Weights of a small GPT-style language model, trained from scratch on English Wikipedia: vocabulary 1024.
Each number is 128 + 32 x the weight over the matrix's rms, rounded and kept within 0 to 255. Layers, rows and columns count from 0. Numbers have three digits each.

# down: layer 12 MLP down (transposed), 512x128, rms 0.094, rows 22-46, columns 0-127
# up: layer 12 MLP up, 512x128, rms 0.0995, rows 23-46, columns 0-127
down22:182130119118104110129134067100096043170077103135127120070200158144118117134057138089121109133120131150177146104076140143114110143096124093124128111113123179150144159133156111105146117136133163120137134081128101154165147187137178126094167177088134156127101175177109137123124140167207104103163133128152111130186144124119111105082179107096102153139121110170125083069114156163166106153063
up23:158112148139141138128135147127169121123167134122145109130196098146081121180106102119135127120144150125103098111125111099059084133082181137099039084137094178165170174124147093128175114109099113097089204105200207184162151118153171120040180053152114112134211079114166118163164171120092067113053133108152121124134131184136082101093122137126064081094196161070052163134127105170093114145104
down23:111136151124102137138172142084148136167255121103113130160078082149165122096205099113176149105165063083133105112210113179121132160069093106099131188099086168175075118174141163093124141114107093121108109109124146163083124125144126065182149031103088141163105106127126141121124168176196131113133083160186172146049168130104207180129147074144147142042116117107135137086070073123125118100147
up24:172162103052098148139112097117146102159121172122153123130114115120143060186140041052129134193127101115190177161128154121168114101097151135118115111129107156104100085117090082177126103145130147077142135073131138120115135184120152168125103151142119177193090082127161156113159123096235178163128100110129151115109134082155161112108168128162152119150121119211123114094130147091187124054207
down24:171103127151121179113123197134141116136116131122142120107169086132156087109106045108106196124125177150061121078144092154079130126119119153150160099096190168170151132057110152128126084112152106136061144157097103137081173103150129097147148156167159145111139130121137090092119156111116091127096099104124129135136077144140049142183082074109110148142162173171149124158185141164166138090165
up25:149150129140106127058097122095151178094107113144118108171096123084155098081106127122108131094188108067107127095152131140161129104167142140165179146101124131166161105075131146169192129090115101131112136099081216099150151142151135181173091124112120123083067176134082092079165182156116112154051092168144094113118179063101128095113180175141103128125093144133119101170176145117098158159133
down25:045149080162161153132127116073077060106117146072150144134110152160097118195167113121144158134131138116178109106089139148097029141186195100123115150136107169118148145106121132099152054157161099087178154139181075104119094131102118101082156150105094120170128108160129099129161142141114122111118094078068114165173152197123108167161140145120176128137129161143135091115126176116151081129172
up26:115107126145119088131189114153154090152076087172104140074077134152117082150156197103085111112118068108151204093106079149089106102136110122090107124149131175114147107192178117147119111104164071071168117101118140113126091098134137116148070126072184137106172165159111102189157163155090112125150151167122132105194110098106039154179149189142107120133255162140183138143123181122144135093179
down26:076118137069117120176136112172144152080069128113100108119212157135142119149127111123121131195143183117095138129084153066127063156103141174170139184146107129181136076130132181138108160194176067127152124157114133146155124133054151113120149125160086120106142081177165118113151162157158123090102149117218154094116160096097131126064103139045172140115062089147138128139152053152096107072130
up27:146140111146164113134122070066149125188124120113120131137130113154082087133119124085102111174107131101103096145211069130150154105133099154204135150116136145166126088154094093118112205117121097105138159151146079115145124072094053127143165092167144187100129142166128126115112082145133120144133181117113108154150146092147145139140084170123145103122125165089107136086107127157111131137141
down27:088134102170100158098141184146122125145127128130108139080136162140078158108158187091100128155136108116137140113155191113094088113100202145135138071138113121145152135144170133143077102156107149124091114138138085186180107111089118128148139123144116101148163075118118115148127115127139148117148097128144102148139166065093113085163136093177104089166160122137119087169121145138123133141106
up28:129141093069117116136125133140115132136102152104085126128192168126114111116102174090128143138150014148135118138111113120130113131099074163124110131126109099116115116103109157145175172175110160128118126130188101079115075107121138152146153170124147105121096192148107110189126164088127191041059141117114160098117138082118133144103100089110146137123198160186075174190144158101145113179164
down28:159178125161127126118132106133209110098081149044133171110127115171159053137097167104095085116137138106131181179205126180135143085160104145121104116138060116133113082163128133141106144158149099167145084126112182117131097145102142179116183120115146118111080095137087118152146088153163107157122183124142120098074094102139126151109101201132152161049115103109131159103135130131118104142152
up29:152158133128125111112111122084114180105125149073117116143169085112123123141168153084194160081153160110124158108123133166100106151104066165136122106151144166080167129113130054116135118139144151123168154149139156171046125082146134138177121141091100098113107130142137110109115178102184113079143115142168178119183143166096106139120082127220107109117184156099162036148141128122128132069143
down29:183116105139094124144103086107076088157126150073164144164156148158133146106057171131142136085103106118116130089120157150115051156149157120153182190126120165130148117122180105091117116098180079073125139089135120109114074182088122149108126125079135162145167187146093090115188122185109129123107160092078117091118156121083150128146189194138178126139127121092109086124184120152146099122140
up30:142097140133097107147095130119133171147134196110149110122081075144172185132062154124152147112124155095104086177121191101082112151163098116134100123156107134120138139126147131103094114077117110087113107146131160181028078143106094085115103139163149145116157145176154086159183126137090122159131136129171169169146144064118135145133111138142125156120130130121056142106147146194094157187142
down30:129139138176144148086147126135143135148056122106146146179097134181105085167112104137154115110130128185151134147059154141105152144107146172116162106152119105132100106108145173124067090139157140146168121116119082107159152115145103135119110068140151112153132062102085154127132125098113105136156074138165124111120088169154148177150120148152112112193089118125182155090083168107107099082114
up31:142178163124106141125093118097099125159113119082111136169171095130111141126164133130125147131187093095133169165147162157074151139136154171140115098055136144135099115169122085129187094092129129110134094128182055164170105077164072145131116126151183074159092144166094087113103140150196131128122118187115170095072141126117084194189098146030173129171130171083116110094123097120161171150146
down31:170073138092111128152218127144195131114199129133121165099067077114157124127113066144127120173105133140103111079147117141145139181120052169200141151141139133119107115163166141092151092193081104123112101160121123098127133121114109142187067121182123119101118120169101132099123159132152095119063120083162040107164156139131144128183163130109114135134141117092104135128159129094066155124170
up32:099103108129127141139154144136090122144122123125118152090122103094132137192122174146097168082100125108151166085158154108088123144206097088163155123157142121205131140167123095154093104100126136127191179144122118145113086062098105048116087178107087150126135091131137147132126167101128172141135062126114145124094140102121158145047106047108102134090149149146115151149115170134153134150124
down32:139087143092116178155095195081123088121107156171150133173159113151167149117164125099082112156123147181049140150118040133104116125087131099124104140061119134144107119149093065082149193175179119065150091129120092133140144213161077164147135106133111139117179152051117122101118129137113134109151136100150128165165159122126068132125153155149116170093150126132087186129105099119143167145118
up33:154100177154143167140104123166164141144137058116109125090136084082134178113114072087158080119097103185142171091152168123170119109164045123075119062151181127126041165131104151135154147098188209057111114128174130125159137104143021143135147165099139153162162116114198166084155155098174071119095106181169158142121153117174111144110124104181098088126200125123078125155147133191081111111143
down33:103168141116100129125139102096085086124228115039119144080163145085103097156144152129150157123183142123161141142059171058119150181134189134137136158162107139124163146154140139091074068140089085172167121146093172137154137097035160105084112151177106057135048192173091090160141140118100137118106124069084162126210082085116121127158150122145186113157104110119193151131123166114123154111120
up34:132208133176087130134152127107137144136103138127120166097123120155137153140200134138119099157157118136098119117127127111106191173150134191105144143142101162146079083129020164135101062111104071122136113146192114104061141130137107141122084134084176103158098123190099125146122122136141133084130127157114132097136220113086130110099098117077103088111131101200161127130162134078178139137163
down34:137147153127168108106073170097103112073167077129126111157101045145111118100084158148087125157136122074111123112171073153116153130135125111129160164124107104091129155096133204105215167142156061122099145069110060170172125156114091152186118141077103106147111195117167142131132153117121182122146104128135152180187138150174085141104112152128146115133115122100113158132137128090172122091123
up35:148122119099153070154113146141157163108141074109116130082079087123110103208090144146127134084188163125149126137162145086115142137210120135097191116116110167181073148165113066165079079104122150158142154106105179079160150107135130077111100161119147067104124128124136150086134122094143074095123067147137124094165069210193092124157132111071114117117140235138156111101129171157159111160085
down35:146107087063111124166080157027132167147100147196196122141134156128111142170097140121203101186116074078152171136110073138167111119088135136133138176110119123184110129157144111217177160097165081055144110121101162138119107073145158187171123114096082157087134110119100107189142084145151181140166016154085130124142160127121170107089183170101106125118061084123117160141122151106099107114090
up36:168140148126092114132157157067150130102090076132120121152150148082123195120155104104149121147202104156142151118118086117083160170150173164095067124113119082095135205123132140092152118129144110083183151180211140152107129083102134074120074174132112139151076129106107160124131102150116153146075118146170144070171112087108133101151067069139143108143132116116113121147065179158149140139147
down36:104178147139113096128158110120098166114152138142087175087156179123149105126146168086101121094139112109180122092149167113102081167172116126114162048151157098163098142047140134109134144071194180170077094139084112176133069115110136081096120149142117152100142070141152135102170183117114174103104134102077161098057147104192113155151117128157140108137087125132112162164176120129145121120137
up37:150122100180155128098135091116197152133148096077170138127120093057146159152139086167106116100165146095168144171104137089139125163193138156110105115177125165217152140127107133180106087143122082127056106072114119170077148115063106124163096136127133100103162108121119065149136128166145129131123093128132135100120128105119095140146083165152113161107201117107168093139161201128103060065147
down37:179145174144180104159124096149124182110103148078128111133154099156054177114167156119110131140128155152087118157086144101110123137122157127080122212124211134143072073135095136090082159144107138208126123141196138169151187116108073141138131111133063128129133080139050077109119135083160112075151127089125150102147103154091134164092138117137105126167051104159118144104195064179124108173134
up38:117103146125097095125119084130132186171122178164133166133120090112134091124101139080166171093114145131136137037114172130156135132159122200109166129069155074084120115163102141109136153059100147083146126101102069131137169080138191116118131121127094162111106168146068169118155125116179160136089091128158189057130104155125111132182176085217135105155127142124136162138107129099122158141150
down38:102144130173160121101085070040175166100094188119083104160166134145133132084150136153131111167162138126202102142090123158157112166201108084084064146093102108106109108139128112125115111210142144180109096194165117126165101185145182162129135137125114111125113124127095134130082134097156169109147152070106132159080155177159092173163091088123121131118101079130075136127123177104118143086150
up39:163129089119119173151128048135100097133108205099152140093077146141087100145141145098150131164227176092139081161134130089150086108092115151157113142130119100137095110108164145111149144077076118121180172194151108095211114139134147088096146174095155141109189131150153176083149120158143059126177078087154153059155162154129110159069102117141042162156107087181126081094154135139205139114118
down39:128139134118199107134233109086078151067125124092040169181137107109086082093115076124166086112133153166124107085150055140109195104097112183178125181147143148119120095096138158138154163133160128180058138100121112131066136102103088131118168118123148142160161142133092142076137173164136118115144115210178144062109077120142062106166161192204114088153116154136116131149155153060157065141154
up40:185103149148157150046103033071079175142160096149142122085167167082153181188094128095145120187107165111106136151123118100140127153111107167100140099160147093092096127152117094129126104108090124096121168109097134108150100181129137081152160145109147142095114133141144140168204150088178115119095139128133097124100105103136149095124119128160202143127037124124097187132114126131107110118113
down40:129135126123122069126130201185153105178151113091144102186185087117133074123117163097130139112149100113108146127129093156099121149138195082171129100116107094104117163134131187083095115128194101074161158087149115094076126118125108130139137148099101151166163117141148106114110163131067160132161102181148145118138130139109095098124130144114157086143198174120135161136133080038113114111143
up41:162179128103153073101098062140037154151164090098159183114129126090142183145116065087113097129124079173140136158114134127133146097054093160142111151129171049142084141175154100115094163097126139133111120168147143163130072129132138158133170182136075122107123122133125122157135136119134141094130119105148152107148178105145130150111129085106105119103145114119116126166089134128118167113144
down41:092121129128106165205115171107137125140183124109122138112158150124102092122123161155146150146130114099153126137111066121090144103107133051114094086138200165070108098145184146147130126099142183123109108115130133179127142106125107125121162136155184139179098115137189094152141100124105090141111125152142121165089063151099101163191105120126135085085095151161096121126152115125160130124091
up42:141077129118105059102158130075120123134089124139143177138126097135087108174139171119147103099147117136116190097133186074130141115091149104076159114112105124185132116154135185108175111130145144156170089077135099163115127089125090157141146052125117168138158115081164148163107157107118085107112122142066110105099108136187113181149147095099114111163148109149132187157137146124116142106154
down42:160089151120170126162108119120128107070106149132077185162171073123109126118086065138078128149139178133093136156082121140071162153126150077149138144132112096151108157111191123094191109104088143079075149115116093167180076130135086109123170122143112098149153082129151178069141166115148145149127097119089182140018156205143145188115097139119129196127149125128158124158080171118133141131135
up43:116126136179107121102088133125116108163099129142159130112125170104099156086107112116128153063150124186163095073073093150152149146146103089095184068105179075160147128143143179099107178107143130148138110141106097057123065077085108141145114156120113172144128085134138103148148163099164126147113172159148111095126154114102105142108078133106161155132182155136154172180117166123091154148119
down43:058152099128103079115094104140140129082139116102109115088113142102123119103155095142127097136222075124128101108127121143070127153176144137129154140169133201152080172133124096161083115137119129145100104081117125118171164128174120148167107186135164096160137094141118171107180197151071103125125074128129088137145136115110106156158144175139153116159086135094113141100178156133156100127170
up44:127190151137100130099090117123084093065131101139106097174074136165097116173102136133111089143094125141064117195113185086114070144125082156088137095156107109162124106119172106158092079186143139140133146122166207093134070140160129122102129152058109153103063096165138116135107100118097108187099172169169110144157076126125138218137124157144118115142119118073080100195152121197152171167130
down44:101126098194131112160128170052097074118111139153122089103109170084155141141178135168135120111089125098137171138079101099133188171193205138089118161086138116152130087146162124154104154075186078162136101172133135072128157133108182126142124092198120111197190119109111097155132150133083115168119115096064085110145077121134067127118176109120078161110087174147153098157185122154123117114113
up45:118136210118150131162077123133087103165121150186130130152123154099161092065107146073187105095144135124129141126106158086129044152129103138155075107088102132116129146069092165148128110129183143156077148169151164136101137095119108161147120156119093156133129135128151174134121137125139156154111118143134162029131084095126113122106110087149104151130131098153109166141127116113125071132192
down45:158121100141157136171145125114142140127124116155072103126146126126168179140105121106120089151170125111113079169101123180109112137153112209122174137135112129128128084144155115141146149165097137115133061137092130157145156112062156110142160146119097140097105132144066061109158121099113155108157105093131151084126116138135121176190157117139134164141134105113127181127024082111116123149129
up46:128135129121108142125178103144126089158065102097182085186061104069092141168153135101135149132105109196082140119122133079155149142142164112166099149147101084125109103060128118095138141129156164079146105159145165124172161124114083094154104130086067112137121159161109102095148169131149145110120092090090078166117147107135107142144144096160191081105163109137116125129137125123144085140158
down46:085107134167128168094144149147133134158081128103080106182141121182106118203091109081106102081112111125157164117086131147117104115071156111144148124145130135130134136110071183132056162153083132112166139193169115128153083097117128181139159160125151175156112143135096143124094105139129132137088090150115134172137107180078158108164166140114099123123134118119145111149079132121137113103151